Weights of a small transformer language model.
Size: 6 heads of 128, MLP 3072 GELU, 70M parameters.
Architecture: learned positions, no biases in attention or MLP.
Training: a variant of SOAP for these matrices, 625M tokens, 4771 steps.
Each number is 128 + 32 x the weight over its row's rms, rounded and kept within 0 to 255. Layers, rows and columns count from 0. Numbers have three digits each. The size before them is the row's rms in percent of the matrix's.

# layer 4 MLP up, 3072x768, rms 0.094, rows 1569-1596, columns 256-511
088:112119125144142112172138180150121112157200113127120117168092144197166124100116111127131135102129078135153107125127121097091176126105181110195122134150045189089089180121162130101145134150175140144080107075101114128176146104117072157146127132100146166126073128097119149135120100144158162112084130165160133140115117119133099124161105122120145128117128130183141132141109131094140196152162121090107102075105158182161135140151152175151191114097045116125172156096159112141140102112146117114143176087129183120088137099127131083078170161159124163142125110078145133098126123161088158181080168130122153100125114159155178135120109123068159130055125103130063217136152072107085165187118109160130152127149104125133140133151184142108135069115205147163107140116085128128147199127107068
096:140104144181121124156183139130122235154134112063130141073082127157120128145063195163146095127084123164070134137073138100159137150150080143090105125076110085118115098172125125126145141167133164171104138134098095165117110114136114138069169138118153089122139077058108120118120088080231120122192150106134077086109170132121112125150091162109156111149164075123164140127178185120134183175155122153133117156163138066098155160105102086111132107127118086087114164156123172143158105115106088153122133121156179113129119117114152178131138110125128172108150148111143070124126110051084184229180171109080111091084145099113151152161157087158129093128162119104090135123173129073118133128119120164146151154150150099172129141205058148137158091141109095161151099128109064084150133180167105
103:175183096149129093129106112096106173120114139123117116144049131112070062105087134122155180096149124103158106107148118107173109133078123157103124109129039160110067138148184100092112047118021134119149095150198122110118108124114164128115143122154159102104159086164083163183137139174212099130166113099147114089152102120136127142158108185038175110139042128145073131133096122149099136113108151100119221112143185075087141134107105130145136090132170107187126102127084141131112078121152143123088150116178161204141174154166143095104169122062129136118158181184103139143175146116148102123104117141112138086129219108102140138181093128147160060105087156163102127154126146139167088129140104165183104128100119100099098128092133070064151118159139133110108110070102116121132117155086151
094:096145123135112088153124181128072103096145111205106142108128112162108151101093124126152119057116100072070109173144132168118143171103097139114081105078091167152146124138108109116138075182138102133134071133083156173169190096146155099143119091098138112099064133101155116159123114136161133124089144119152141164087053103104064176117160093163098118129166132140152174124133116145008104108163134151106152180050136104105141084109106154131090096085091168124165144117112171192147129129142104129141114176092174102147124171155104128121125102131113170157144096079069133169111125113105121174135090118144122188094115154111089142172111174125144049193131053141073116094136144154139106116151095191112078180122152099069107127140139129122111152113068171141154080128129135103094163126182112
096:207078146149128089177141085169102074155124113158177137140103081133136145133115122106197152184146202114125141102168142070162134156136131057074111114112069085141127134126158167086119128123139112112197148167127136091116091185130153162179152100104164120113139107152159084113133126148144142161136164150175074112125115103126146115083096195132116061125155188141132157130058158091146133213099167127122198148154103120137139099096100132155122141093177144071160158180099185161178110086126133089120144082133152106078090116139143173165128205102109184169087098184133177115175113157096105133139178145152101119088145115159145178077138209170117089212139111114140114170110100126160112156151149139111101182126128153147141112138092113176134120156152110166154095098156093167159091086119172
104:117073155142124102100094188130128121102101111108093114167181175122121145141115122169194121092202121181127106160178123157138092131116102138149157167149074134111118124055182171083123152145217097104163109120095251178097110098104126110119103120125166085138109114099138165139139111162091121114118130101191160112094129122186104164104061104134114101085142205120132112124187139137078133123121133165194108127115117144155152107172141231126117102117177150134090161099149076121177077073127142137147106118161120131138158104182145174154103135090126126136116118142175151130120159166091125141143122159141095111099090091100140147160139104152095141110141113189114193168145161123125145142163101119104107118120168129119104121094189155132101111083082128133135142117163113170147104097115150
103:150154113081176162121120134136144124195138129133144121124114114170105134150109108129118160159143103164119146170115118122086136058123065169170137157136121134131133114127167155114157138143146136198136137114161159164153174095139062159113116135171188134125144120160143137050146151141102187170084127145106201097056156089147115155137142157148083120130178121111161065133092116099108126133159099156130100087114186100113172117110114097142093113174174140151092156107140111126057151144150133125085124125133123153112128140191128140054081104107121143071125135122166087137104072118132187160161166186164102097117171113070146126045076084119117113144101110118083135155102133159110090087168137098133082094111113191129121045145115170086183167122090168052076086136112206111147157108128163
093:125186118157124164185176133108119096124141022059134166157150158048164153135146110107135105135121122109158193127134162095125143159111121119175054101163161118149083131162125117122136126107080144141126126123143149119116092098183139149148113150186069147138129122169089139080126107080121108144125138158104132146111172079099074070106127148147128106085185119145130095081125123083100144119062056104128052119162108127174126092088143073102135124135092146120107116122135143107129107121026085106087178050097180113131104137119090181189130095128163072153169158083111138140112161169121159149112039093185106137187138108108103084059106138132138123109117165151122152146172178124119121177138164112077067072130104112102129143135138116142087113112148089138135168156178174101167199146141092
101:065165130157069140168145122124114168110152105050103044112154091103147107095093126153130124116132150157165130143167148108160139140183069110200088104109130183056144097104130127127147165175137095131032157203092076130109130141096084103196147092154178109161049125116123147092143111143081169121151084179130086121088135128109129176100131105101158122119133127152147077141153105126166106157133114187182074094138110151121147097161124113124047133085104140146036161132155082077123107129184110154149127074158158086212062054133158120127100138121137123110153153083157152114145112092150089170146116089166066133147155139141182162111110193170121201134138115115132117081127114168114124135093094148120089153169194211062138077117143175083099119139105130124135140141169141087185153108147186
103:116141184101150131158102140173161111160165101132098091099139118149133087109198102104084102068122126092178104191121127084152122126112149179074183145147174107063147151079150153117105191069175064127119105120142125082131112129138106094092135111157129110141160139118096079082105070181130156090115135081106086115088064177124215110181117118187132137081104120174095117115172125080118126084070110083125098134158089146093187146205090192163110132133161146167112101111125065103148129170100067160119154114106123180140185111148134093086157116186125056128125193119096185188151094195146144115173126147140139154102097078109087128095159198118090121137125155121113136128123177121066148118073161093177163141166165051073148106150088136151153070135098121095108135100057130094105142116122158
105:161107100107110194155107113110184173153086148068068149146205170120128154143117108085132069118107129063156160166076099131083160157091125139142137113098176082146187088117137139172188155124161134159146108142200129125096145122149133154181177127169173088197137191143138099121165112181101096104168150138086127159142103179133205107148134123113094136077190132100098083138141113141134173149145152184148164108136122150127187152137128081143169146162136112097131132127142142158190124131211122108099116137143116150074103111143135132116102180136140123150104084103130179076151134074092123157063175163177164125109158091094182138121131122155176149185144130118134125158109142153162131111145113196127116128184144196145156152147099139147145151131160150153137138151143148161158145072165154
093:144109086101106142176142149114165117182086164204107093154123155108124120112082053114134076112121171128161175099177151153119143132118120145123088171134142136104116102094132148168128144136137127129109163170126128130116198056059127131121141187140136126148139139107125071127097154161115167152163217221137136105174115121161121087096170177105089151115112071187124112137107162034095154130086116153037140199135132110158124116058081116185110187097129118128085083131112117156149091160121152142130168091144204145089087158150146061121120150100149154117126145136125066111164208151125091157114174077117123142152174092110158107162130109117135120165169034090176158120106113147127143104143120193167101059128106158183099115135118082125138134116148097152162158103191133125130105127159120
101:143087157119163145116066126091151097183140135119136127085177084098097165122146142117124145106154114154103108092123173082052115158117113163155120133096136161147108155152100081137124035154142136093077088116197080160158180135147128223110166097182083149138091074144105105133096079075159124126178186107124111063159133129126154102126112096122103085137149141145124147200151153120123103153105082095167149126109097153135107158122149149170189131154095109171177089124153206121130115068087057155146112146137108123097142106116144112162201163132196161096134143122163127113060078160109129106140160142084111198149096074109125176094160146115066123122177127103135125095145146139131130163123067101090096181158101129112111104134087165070091146085118130194044135096123147115132171156169106
104:161169178077069145090105120111111188108088166072148167100143180108080132133120175078136114129173144100100133162092131120129121141138159090120071110115164124088079135181170093046108130148147097113138106126094131111172160165172120115160076129127136074137084103117151123075122160109172078163146129120115142139165121170127187084159106126143107189130143138114109175150169143128080207158156174207096126138083152139157109150131146173140093174117125075085126147145162088111058111075123126129130153100107107143116147106151140133193120104139110148120120133139122186097104153139145136151156097101150173108123122069162081115109121108094126139108118159148105140094175126105099137104078154081092124062175114142169136146125141107124162107134080081122141156110151111138093097087123136
096:127138131137107131159142155161128173113155163117172084160068148111137127157093121105171100124105128066103095116145155218113123093111124127156058158120158139047105136104132130177132140070161149137136083153143081083083167105161167183078145070104142088181171127163170179109065108105139071097111094124164107107190125061183123114155120068136137114147101150117148126138196144125086109131098100187096177102098151137131167145087113131120109148147122199136109104126170107159099093121190168111143165083181106122124130108106118154148127124118088156159185163107140111111141094190105083111110114103168084147100109079127176135053165161124160102104074129114133173124128075134079129125095165136104097156113155134180121133146114133091156114124128141194119150078148148178119104085066117
102:092180071085200121128124127187146109118091185095132147083160107182095163134113134119163101204150100143122128186105103089128087175127144162170137126066140091083080154145237125153085074119173120135160163144125133149123131107130104153116126170131128131133123113108132147154189106202079174100147153089100131132150124144144158070130178100134150097170166139189159087136121151127073162123117106103143159101179144056161117168094203139179134197115164185130162130162189146129150182114135188140136132121191115188122136129134032135227076123163189068174158146164062171109057154090128141141145140169085120154149116151111089126133161144135162033098190107105096175095115178150114197085085099120179164066100129143167094088139150111042128126197160165145154098170135107135081176167114104
102:182149047126150159164169112097131133111100115143136106126136132180093190078141123163116126145090090089099140193103154151122135097197102129165047125144109086126125122132101134165199112110139142063189147153136147064109140124100166180168159151141178146100152127129080132129131148158166079146164109128146104141155110142182159111083105123132126120158161157116175135117154127114144136107114105181161140117101168123155121151090093113118159171132134112132113151105132075103103110061154101147151138100168143132150133116208153110093127138155161142114148133131137095117113098165108152127119178104130145103132114123106140150071111120140053140134129114154150073102119075125181149167104159166129156095103073133151148130115177182079080125153080052173150117118140142101181126124136142
109:123120111101143101099169154116141093112139125124140131180105164213188177110110180069115107058116094095179116102161057119142115125063093150109119165149093150187127114144116118085117161127139155058115103130131151097084161096150154161126074100146160103073167135119054130111101125137153174136120118152068109127112115122111066193085136099085138135154139129083195115152107160103156100179102120082063127131201139101147153055120105113145070139183136147128099084075090109120112067148129164113040101144129118147136134157089145142169148095117150113107130098133070175135111079146109123124076106067155152141055098134160131134128176126105158062128078111143115165147095077136076132116160176126143115118117180029140155183116156125060059083127173204093187105110168068181104106158042092
104:103134136180109079146127091128123123136084143114119127085170131115103129125054122119207124171040082151211129068164110109120088106080140097106120180125075099160168076207125095206105097147097152150167158106114176147167179079133088177146108142197193079115136106152086143146174095134107125163176141126118166146095113140115124103088164106113120077113151162183118150143077149070130149147109143158093105113112143094230115098129119151135123101124151132066145132131116095111140161154082129184099161158121111126166145144084088130146093103092121117086137115110151093180089195105135155112103142143093147122143108124102168201103091145135116019117141173148087203115170089159094192107126119083222142132180100137177146174081092128071116166134186127144171103151130089176132154083158145
094:121138115144131125071198135100152128143105083103150081089108092158156114161118139087086092129149148160091164088143118161112083107100125161080142132107136115164107122125225152160090150111076114047162168086155086130152133082134091126093142110153128113144128173132073127165211105069139147091177120169107132184087148164122085142092154118066110105102132139073083148128166184113086160091118127115144163101119109136157084060146175103127130100154183108109160098127183163079104122177110084151099151090160120085129129113107213143103099182071145100136131082129110113144130140134150108131107139088135143149111132127061123154092123131139102117104119183137090108096163161132173133143112097081053193185121151163095049110122086103131068119141155119085148126117158097128122084100115168
096:082111093106199058093161128112131116103117143170151142153085107141117183106141097128144084125093097099148142196126137138147170096104131147125162115149134170162115139115143190135134122122135183082066102150160167130141171119136141187111185143098110119101123175191194115095101150130127104102127116158175139087126108096143113144130099119119126092098136179108114094119100149116172128124142130089089154114112195083166083151136128100140127085105090173179135162099114130114149114154128170107081159141070131185131117147144079146069143127150174139111163126182129094130181135102105093119125147218160088171153089090136092114197137142121135159123145185084159153075114169110132120109150137173181156116092103101112161109101135106121105096130134110148125105157116115145147109097131086
099:110106151152129135105173139163097131082167127181116161169079091108089147117121165071103173138141127148130135137106149119166121135149102163167152148152143074121131150112082050171151107112155079154098073140100155120129127091095119118094145123163127101097091099148185137133156135087082091085098143123104072164133103142147102159101103096068202097163142105117177097195217080149164097170157068133131132158156131141087130137116123134146159118080156157072070072137176156170117107117132166145107114143139117083154105150138086112112144105142108165100143133170135137176062096067148065129194132109158137142161121116148145139068137100133153146093157128119150138129151108073139129138148123156101076164126141142132163176103109128139084157111112167171134099122120101113099153084130095
097:129191085090150227117173098112192114172166186122079109120114139113135153156148147045154109116127181142076172185161126095164098146176085173110187109115124112077114185110089122162060170141171109144059092115100075089099153143057113150101176194091093138117145141204140167169133123148108151132119154119079138138088113149083131133124120101133138106220129137147105129126101123113090111107133092106155170096124085109135125146159159142098073155124137136088131099170136087155094129139109150165112186117131141111097118111078107139058158153102126123040157070100113127096124125125101200078185116106125152116129110133093102164105137220124130112160114108080112071084067123106125126130130132150104129116134112121127080125121127134109046114106095168149177224135166095089168111144076107
098:094136062149121132120105111097101077141083166161124169101186114185170101165085162123101158081107082157113142112082151114164129151098122079114087197079103205122100153134142085091093057139093159124058125169104131140058160094175119108104102176068145082136150196125172147139119139099181131115080177221086111132140138131082135082119169154100132139087133148168128099095148143114120160172128122180072096144079173156126082104122079113157123158141111180141101147140161080182124050111162073156170119101123098157104128105113139099086128104137098117101133126138120076148111102125169165106139171110131158160129119139171131040196133154100174095131105102154061142107141094186110133126154105126173129161115093146141190122125103162141159090202126151124111101112135141153122125131123111
098:135147126134210077133134157165116144153159058095129079100116162118164157119124170132108139080136088145084141129118075086147086069150135174057110171123132109162153141155137109161180115139184160112057110099165069127096076154143114109073148129118116065133107171089127150108125121136121137145133132151128119131156103125147102134106120096169097168164127109088155121081114154168102164071121109084126175142169128147075193124149164153121175116089112113039086117158173104174087159144125073136108074099170111127134100094171136175142114192158076091154111147098139129150121173113089127122130125159129125111171162139126175154196156135146099119142122123104126174074079135128139097085121110091128115131085143092155131109138046115159166134076113197168115142167163135168165117157080072
100:149077107189182101154120150124129127156147130106138119113131087132078132134123148152101084156124097115127149104068086090145118133209138136111154135112157176095100151146128111118107119163154099125072147130118197152140156103138152128094174142170067161135169178100161127087160120132123127089166141109187193167130060115103094119071140120177137118106159133158125154121156104124153089162154149121174118117137078134114084073159124130123114135108111083107072162101045036191071087114100103149134118167082118082103128119119120149089102132129157158064084132105113149126125144100189073087062121139069179158134117095162136068149120077142130115081164103005082084079152096103062121129137079105145112055154145130113123133107154135121135087103105090133134149116135121118123089102132182
104:171148148121123101091136175116143091100075151188111096191117136159136090043168193129091070174169114128045090170194093126077119103172181124204131098145151164116098092118197073116107134084132119102151141107150137167098154139143135120115152138134084126108127138166148114181198053117061092081160095123157145126119130140106190107124166184127121151134120129132110186129143112178143166141123121131133075130143175153185118163148190083144088153129153100141149121145094090139140172164089124085139100122071122066111147120117151143150161149123139148140113118179137102130141135104140132078142136137084157139113151156077119119133159144110144110144118078092074091166113191191081116125074126156086134091173091094130143080106177052118118104158148058101126115119124091143085151117087072
101:106096126153118126135159161073086160109177088164108176113122150171162169107149101067178180120130110079142135153141104091163067139154121150142176101118205146126092144098119120152063083122116148098065108121128084124187156106090124127140106096165155140198084179121116128130102197123130124079091099114086112137102143151098179207048067122152195171132131163126063101075193138110173129118138148145137162116123166139163178101120144087144184087123058152117129119167113150135139124101099072166099103083125083128082133098165113113108087131075107112180110148089049103129182095109120123129130076112114120150096154127168144142044121108158143108119133102109161155070106114137146085182094076057127072160143165147114119103121112099131198150153153139081129108132093148105160081146140116
# layer 4 MLP down (transposed), 3072x768, rms 0.0985, rows 1569-1595, columns 256-511
087:095185101130134066080101118149136093065143100122172098098182133104154079135120118148107139099110140126152110147148045099124069149126083142155092157126118095123135119128165149178123136146140130082118191198147122110125091083105113129155124137123084105183135070116155123136147152118102134054098123084092173109109105169068127119079183118061099111108133168151186141146056154154126162131132161085139127160115115096094167088124123152091098107145133100140095139108072155111120157126172147147186109156130114166112146178097163162089112087157146145147099136113128099150104137139100120154054067107156141140183172189098124134092132133135129144174121236108138153176103181134115099145096143141173107088178167113097119072114160135127144096088056119160106087190139186135103130135100144
101:177076143089121145087110112143144095141170138096165127172129096121151129158144112107125089139170091123132111080096125159106087096054145097134152171080071178146140147097077058085161099132144133067106124137141102140119177121133121091162104076165138174086153078138118104117139143180106153146117071096192136185196118134140100079118156152111138154098135108143146144117177150144221148174158117148203113109143114135134143165159143121134132124073157133110124112192160119151099100141179095188150082215052166155081178125153130113142149146174137136107164129129108123123133126124153105186134127119107068207136096190128156085161125130149089137157183127094155136098107131122126124094151081131172096123161137129181101131127173120129087139149153154116116121177150175062203125157157130
107:135124160161100078102144184184055143102151084100157151174175153147121135090120134120203148186151146110085158183166105151092095188102138092125128072144104117108110130181082174127126126118128105132114071061054109125150123104117127125099082171184109163079098062107107191183149049138182145098098108133148209116132089135084095089147170117082085083165105143121201094183128096144130159135124120114106095073096044169122150133135154173096168099110131109145118135132068128143151154188072098167090126134123125134129155133158130109170174154152138113144171098106090107141161150075129175182123169148118094108149159174122110066129124148148159131077147151150105140170097128215139114051121134107128156076204140176164118118075118131145131175173166165112140122131133101079134164156125083
098:138200117086098101128136121050089119130128121130123158151129095179124111118186110153087155168206120122117101094100232170078141179135137206143124095135143089136135126119141096106141075051124194124107106151106115163174134103189137155097134174136146154171165118073134056085130157113182165087142110115086124140083105118120146133176161205086124110106085153083119098136136165118154127173125163146143073107101127128162152136146170066088122098089064144099152144164138127096131136165104174163136096129144134133127116115116184168116084207143115096129114127142104132045128152132134159081140136093124100137139065176101212130117171137094161179157177121131144108132149185150159100129130132128097137072098167107149201140125081182133161125146155106083088107135140191123171121145146130
094:092170149108136177074134135155185157094113100121121190092092095158096123132083114134104134137154162137176124119110156126098164101160116164118119152170126095155159180106102123115105083144106093083135152118155088134140179112072122169115173087163117107113145149171153119136117155150122148114140123134130145108179154113215124116102127126105116124138121133135148114147097105140108098117108163148092144159166127152171149109118123117102174130177151115152118141185165080112153140178173213073127143115119140120177114150193163078192181112139135114137163159169125174158151099123122138067140012114115185170134100134129093071136124070184167163105147187149128093154107120160133076088095107180117193105086128088117074123172113143122081139149133116121077183119042149143096101229118116
102:088175162106162143017147086147113166091086078103109113131143183173134119124138070113148186149118137148144120100154200107144051150135139136146174121104112117120200127136154154091112158137153134106151109151144109117099139093135204117079129104133115105190119091087108086131144133142159114128062131083182140107110158145095088098176154100058120170069095093147145112106111136173128110115160077124094146094108144154161131165099116124152118092094138130109198130159096145165121093191189141111116089208160088174134099156113124106100171179137113171077074152129122153151150091160125135153103112154154098146102123185075107111170096109115160172107188140132083126135122197118131179119115156157113153122110151177135143171162137080184102092122174110084130068152077117139147095159178166
100:105142098140143138183120146079176095113142121147068123161145143107134138098116172142114141135143149115129167125129132154123166102137155160136129148160166124097063124143058158107148134150193146154170170126171145131094144177154170088134123145117213127122195155136113187125073101101122144143077109114148116149139135117097123116140126113134141152116130097149112107163055129084069173114117115125188175175061133188184076150103107136165146143109110136119092126120121112155160140116156035159167087152098145166084159159163102083066105067115076101177136119111094112129110114080099124168156104112133116141167084141155131163121153101122179123175098126048125085138187117098138098107150181135146113111094123098132167167085178201105113199125172166124137089055094109130168167121134146
092:177107132127147138138122139128115147137162110185106129095147152085207106103119160159132184159138145173034108122112081155123191102097178129166148123102140085109174137144130149137137152100147114136139089146181136070129095128111118119132139152146091148151127104114153154078135176141136126169108113130122138132091124118161081167146139139128149150139133139099148104127165125083067158128175187079111155157178170118132142081153102165125079113162183138124149101063125189162140132084100181111152096129159089099157105084089153149131131167088066116140132154181093155099122146119162135093106136153098118060045174116149133166175088076168159149107098168114088119117104094123122102113056092158093143183134148075137157175120121126143141142136109131102069124159113093164089122101111122
100:136155123128114164171168145140099153141117136114169117072167123086130159139091150197140125206133146143101157107173147133123131113141151108113129178147127079114138138080119128084118097151123125100160085113141074110127178110144181149142086133107154118074163099179134089121173182197122122144127166147136174091136094155082149078110107124071129126114139114134147106104102132185118126122153167082153116132141155168136151131082108079159163137134165141124096130194090135196096109102094103097124126136132145180114168141148066158114124151116168111117103149137148088094129157189135046114079160094109086083137090156139130156079135097135145034115102153084133112063126115077103116154121098117129093125064097127106152098165156170178109126103154149097068102102076089161123100099136126
102:128145119065151080138144129175086181118155154128143136126148093136088068163154155131144100098101125087170122142115163121152141119159147154192106122106138115133152123149095158115145086137097112108162152119196089116109147118085151061147140146083081163134147131136104121109137136103096161170179163115143108103097111126054108108083174159140103116133160151154104125076196169113164157149039108134144137123151139136114169162171156124199120108095125158067090132116161086134144128127098101085122112140093127076104078129131125063094094116195157090152188115106102166107097131080134115158203171139134130161153104126098105107135153141117107146166109127140099177130120078125169069102214157112140156084133100133137137167086169094142165114104090099177139142098090158142158173131149162
106:149139114164065146135138093070130146137133104157065101116119117091177176153186094115117123120095119108112132145135138107130119150086130095113139069173085115120144120132092077127092132119124155179109123170148095106090140144105059144137130126069136116066163108166052160156125152143139132180082158139112103080104125140015150117154100102151113087092129150168158163093119108110137147190115139166131125143164154139117141127096124107157165074116127193078093075040156107110100132136131087097129176095122096079167126183128151152113145139147105115111157169097125142130178133104118161143110145110123094130119162129137121141125159150120101128163149134098100098150098112112135102082212131119164094141137116145125133117162158143148095191169160133160107116140078109136094188056135178
088:111147129125136117088090148142159123160146156147114123132138055153099154070135133135090065099121149125179148138189110091167133095162145132073114178151153127079145138131139097139090138137113062144172120122116150122153082172103136166102133163181132100218138158130120093104165148096130144126120159118116111110133058180136107100153099134157098100156110068149047167132089180137130161103149162144080200122132143097143093122117168193166115067110172127088113105140097074120154140053136144099137126182169077104093097100101112102132097127195137195185137097139105098071102192078141168023131191135120192140141102095072129203239125114142081158104144098179119120110150115115150155135092076114166115185163110133203090184123134068108108129108100117130151165111115131038112145186088082
104:136123128092136140153154167110056173106136129142127141121096107152120151139157101150161167097080156112152202125154094152100119115136149075105178122048139100145174133133092113123107199066190128161164159127036085138094094190097164099139106136163112158133107117124149085171170088151145070133134152150083116075066103147110090130051152157123118121164162139209148120146113074158087121136093130137078206108135124150127144089159114129142103149102081105083169160071155135136191150110162091111167174115114108069084120122127157142103148120110108094180157059131125058112117113097150130159143147159103176140094108085163098086102138107131125105116117179104140138151101120134126111126146110121128057176170102049133127126102120176120167092175163174113129161126126093134126104144055125
094:123226077148125111120115120085129084097122139147085155103152070102114149117168121126155039028130132117079150182114092069130102148174103133098123092125100141127167149134127104143154146131157126103139152089091077075144171178135126117137172105161142080103127122143143175159192144106162177133138169137101097143177096143093130162133167100163189109109126120123185127089141155125155136103093148104163160145040091106103124125131111145109182112135117175096107113125120111087151081149158104110055139081145187143100132123127139148135183113091133094141151067159131127128131090139107084160115163085113176148053053123150098163149076204149116132110148153109149189106143155101142134041140176121192140106123174113117140096115152097169187119122170113120125145142139113117080146100159110
096:173115124079102094165093110161107099113104130114149073169154111139138141176113091131162162090138092092072074044181184152137127160159155225093113098131076152116117106151084118165117081089156130126166179099105142155189157072186171130099178143133160192135156131126125153100092101142133137119073132156154102171075136118123146118078143124183153093121095101114142168088043128095134177134158121126149130094123116176135101194154140162120061199058150131127127080164131102086153112128137089086079144064079098185124139112136142076146205099179150120116194036121134073138129059120084146112057187127184134042175157095102070153139119166109124112130163169066127166119124144173178143126125152116128134136164121145137129094074164152128113086176169113164138118093144115146122129113128135
098:067135151123148060107148098138121148140136112141166096158161061126139082151160106133169175168141089132033118143106171156156143176146131147097146105110119096150147147155185127198145119201161066136141083110109129108155120143125110094148116196142168115126092081167123161125114220094115156096125117120181113070119149137146126170084144067080174127114134081142205117154120113144123161133114137094174103171095202106148042153152093109130146178135106155165175134155109154159191162121099123094140090116056092121066209121156138157141171133174103159122171138139095134120186171113049126116166089147076187174153101163104170161132177125044099071109116125151097193129161140133144117109144118070141135117118142116176188157180079131189127130084147134126115168163060114145181143150110159
102:105165100084087119121137104131167114131096085110106181177104077112100137140125234154080127135072164110122124119201120169090157159153097143080096166112125161085110129143120114089172082134155089123136156137158106110133106056111166133117115205145123107139109176145175107125164199145140103103157106120122148120117107106101183119101040157128095140128106135167088152183095176097103146141201140121104134110133147162095103180122153138131144148173075141077170209132160121123143142130140096091160092157120121182145168182121180066164160094170159140101160117125119121136132180122109166128105052101106120168114118194164139057177143073147064127075081123135114136153131122127166160167162200150111095138141114119093145106117142134091108122150082096112118127144111148100117111101133133
110:126125070219117089098178163166120124121123139116116035123146105135115146092201129116191133082076167097127118154116130133059130094102124144077135206181114119128076115104109070169089152144078081169145132103137150166169115082163144157188141186080119145166099150095082092169149105115156113113112160127083157182122099154124083176126105085058170069122138116166158132109115156126123098210086107139129138148131185127139079125106128203136100092167130112137113120129103179120062122159068129116167126097091159130131120081086163110152114119197205174110182126080098132108108103064115176139139129205156080165071068128157055171130082093144158113150101080169140160132079123133189098051093116160112137162107201142137165153111166103141183104121114164101107183149090096108104161170065120
105:176100176133116164189154134170126123108088145108160107117129137057143064112125121101157156158060102077141107068095126058078151140130133095065102106129100157129094067120154171086161177120132105121129103139112077130166106175138084140119110085097183170110190104131064188100119089210100076162096103159122208116128150134176103102046093116160126142163169086130107123117107067090102197112096099107111094133073138091169135196131089139143141099101095152067140164118122086075126136154089128163128137168152107147149166163134147186108109202091110115139155091196171097111093164192111110114065117117096136135103116113135172147097162127138121138086119093106112159106093113149115127081101152187146060113151145149091173175125112091165109094111127143151124076129162104146066109126093149
093:120086108111121180100111115106111089130119137098129105143115183077143186059087156098165153130105164086135191158178103129182118183121166138170129147121170133144139149108128171102116168098158094104177157121136168100137155120148171111080118128155165132142166073136140147150089123134089121159106082102164154113184143084185136097145091096101172072148130170168120099103140147195122141116156072090126116124144149125140127076145158160112093090119154140102104144172115092108126177106132121112118142152154070148144104121180091143106137149119159149080129160123135120137131093127070156108159129140099089112183159146111108131173205075129105190149155115120124103178127167060175118163121130114182112075166125138184158159140183108097128127069173085146214143103084141106081156143173174
099:168154139121143152137169071074129215135155066181113129121133148127100133152095086091087112076155196076133072081173162055148093050156090148111104119150161145055122121151112152178076135097187152120101150122044018180136131079185152160147112115091167122154110177142127120092118098101057171190112110140149112077119127162124138130117094083090100112129156158190124103074172180104136131160138174125112072139166114187184095125159131122138089099077168106087123158143090137183083090104116150143171132112077117077183183113161094146101093154145133140125180139170124152161143151105120141142137167130153102129111056103138083126133100165095150151127084086114150147129169141108147082125157132166117089164133151144102114102162161101098085147140148126079146119107160129109092090166150106
094:147095121160134095123179100143158138188133185146119098108095151158168154087174148100124139147113152110105128190181126101139127090216065129113146109110085067094164140122159097130151101149113133119142141141114112143151136137134111134136124201107159129119171114149141079122193147090153147142184155168109097151141146144178180180133085131157133143146163120131095093112091110111165187139128149170118151238129152130129171116175088075134077140110149170144161114110140161136070155093124141121112083143108146099142131164119157140134148163130103114178167114076110169141109159113119074142100112123123087140120153079170115109144153079123141173127112099156082104150172192062155092095181178205100148144122142198123191173077090209146123174152104078176113109108136170167127225118093125
099:143121122119183124202132104147142187129107147111126174162120154146122126139124122217112113143157100201182098153151086183143148118123149120094122089109147129106094069111123117101166128150131132102142172098134119172113127105140134136098144102168205089097083100114156130119110143151090108191105144137187196140111101110150163143132137131146096168117146177102112122112098125117117142171135141102118139167144144166062159129103096125148127171107132116122170106147145155145174115105112095125134134123119142176131111078070115146110052112076123135142181106095162122147069124133122114137128153084170104178096130169056131171125153081134161106181199048146117139059158111141133089102113148063171147134138156120109133159110149165098135170136096140134189144122127119172104123129121161
095:118097057107170161101120137165162121149154151096118174170083141103118138165134096081091143073124156125063127093108126142114091144151082145190101073126161128095087139182164198159129108106101192201122116115143118138130120089104095127167125197112096133126174134149141103106137168120106167077106069113141154163124117124149117151114148114069156122120059119152094097104138095116125124132146100104139089116152153099091112157146102074119079137095118137119120075108109160134162140099149075174051104109109089056114168140190138106164200137114116176156106131103091114147122098046128125087098074122117154147135060123153093089146113138124129145114103109133176101109110129089156101181125114066096146129124150129159136147152154108167153138071128163201112126102122125128079127160140183
101:123132168146185118128169173120134177116116187076169109189132121138136121094181106114141118134139109149163094097126101062146116162112132168145102100150178099213124095156177142104112160088136056109127080053173158138113101148129143173105167133163160140127110093157129167109107134108142159154129131166194094044188051178183132186131127148136096090134071144226193123124132107147079095100119132111103159114089106085150184117142123105116078067109158125154082123120109131133151104140095135169134071096143113118129225148124143147162119075068106173114134135144135118133078140174134110115121119138140108163183214117115127100121139163125122149107160083094131187087176165147124118114065111083115075192103102124137067104143113136126141115102139178148052086092115097128186104109160104
096:132114152174144108172141080130167196108135094130142134085095141136183113164114081138145161139114145077099145159161159148205133107139180084136149169118099078123137145148166127151148132094107127141163167133092131163104153118154151084121152138160091099114104117125116047068109096113124100150169198113105179155107147072143199125118110195171171082159104167132179167086098097095129152107171126111164120153142121143136085092134063170103098081133141160094105124133165125128137093167166163132181155151127058154144082095102153141144130182185093138120137179098105072116123154156090155172070117183146133122131147198064102131094071115133154173081109097119142114159159169139135148118142149075136143106147092126129103095114082062074061134093129111128152090121101150090128099180090120
102:130113112141130177148100131172166136137143117051083178082117206162127100099116106115144071160128181151138129132137138075186146178139144173083106130105151182094112116154184122172151155185103137145092113137140118080089087166122186126161108187194162130134100092147163126169137087137164113162101099127142131136117111136094146164177184119135108122091108124125170094091118129145145099186143183155123197098169114092136091071097182069137077092111127109173132179086157117160154159173105155135119102112158111128166160086117091168085160092107156068170124115120114131151110100132137129104159122115121143129116113095100100094159185124158094165095127138063131077111104106166131140120146149148157161112138137125068130123122159112092165166096118122143139092164107139123100150170131104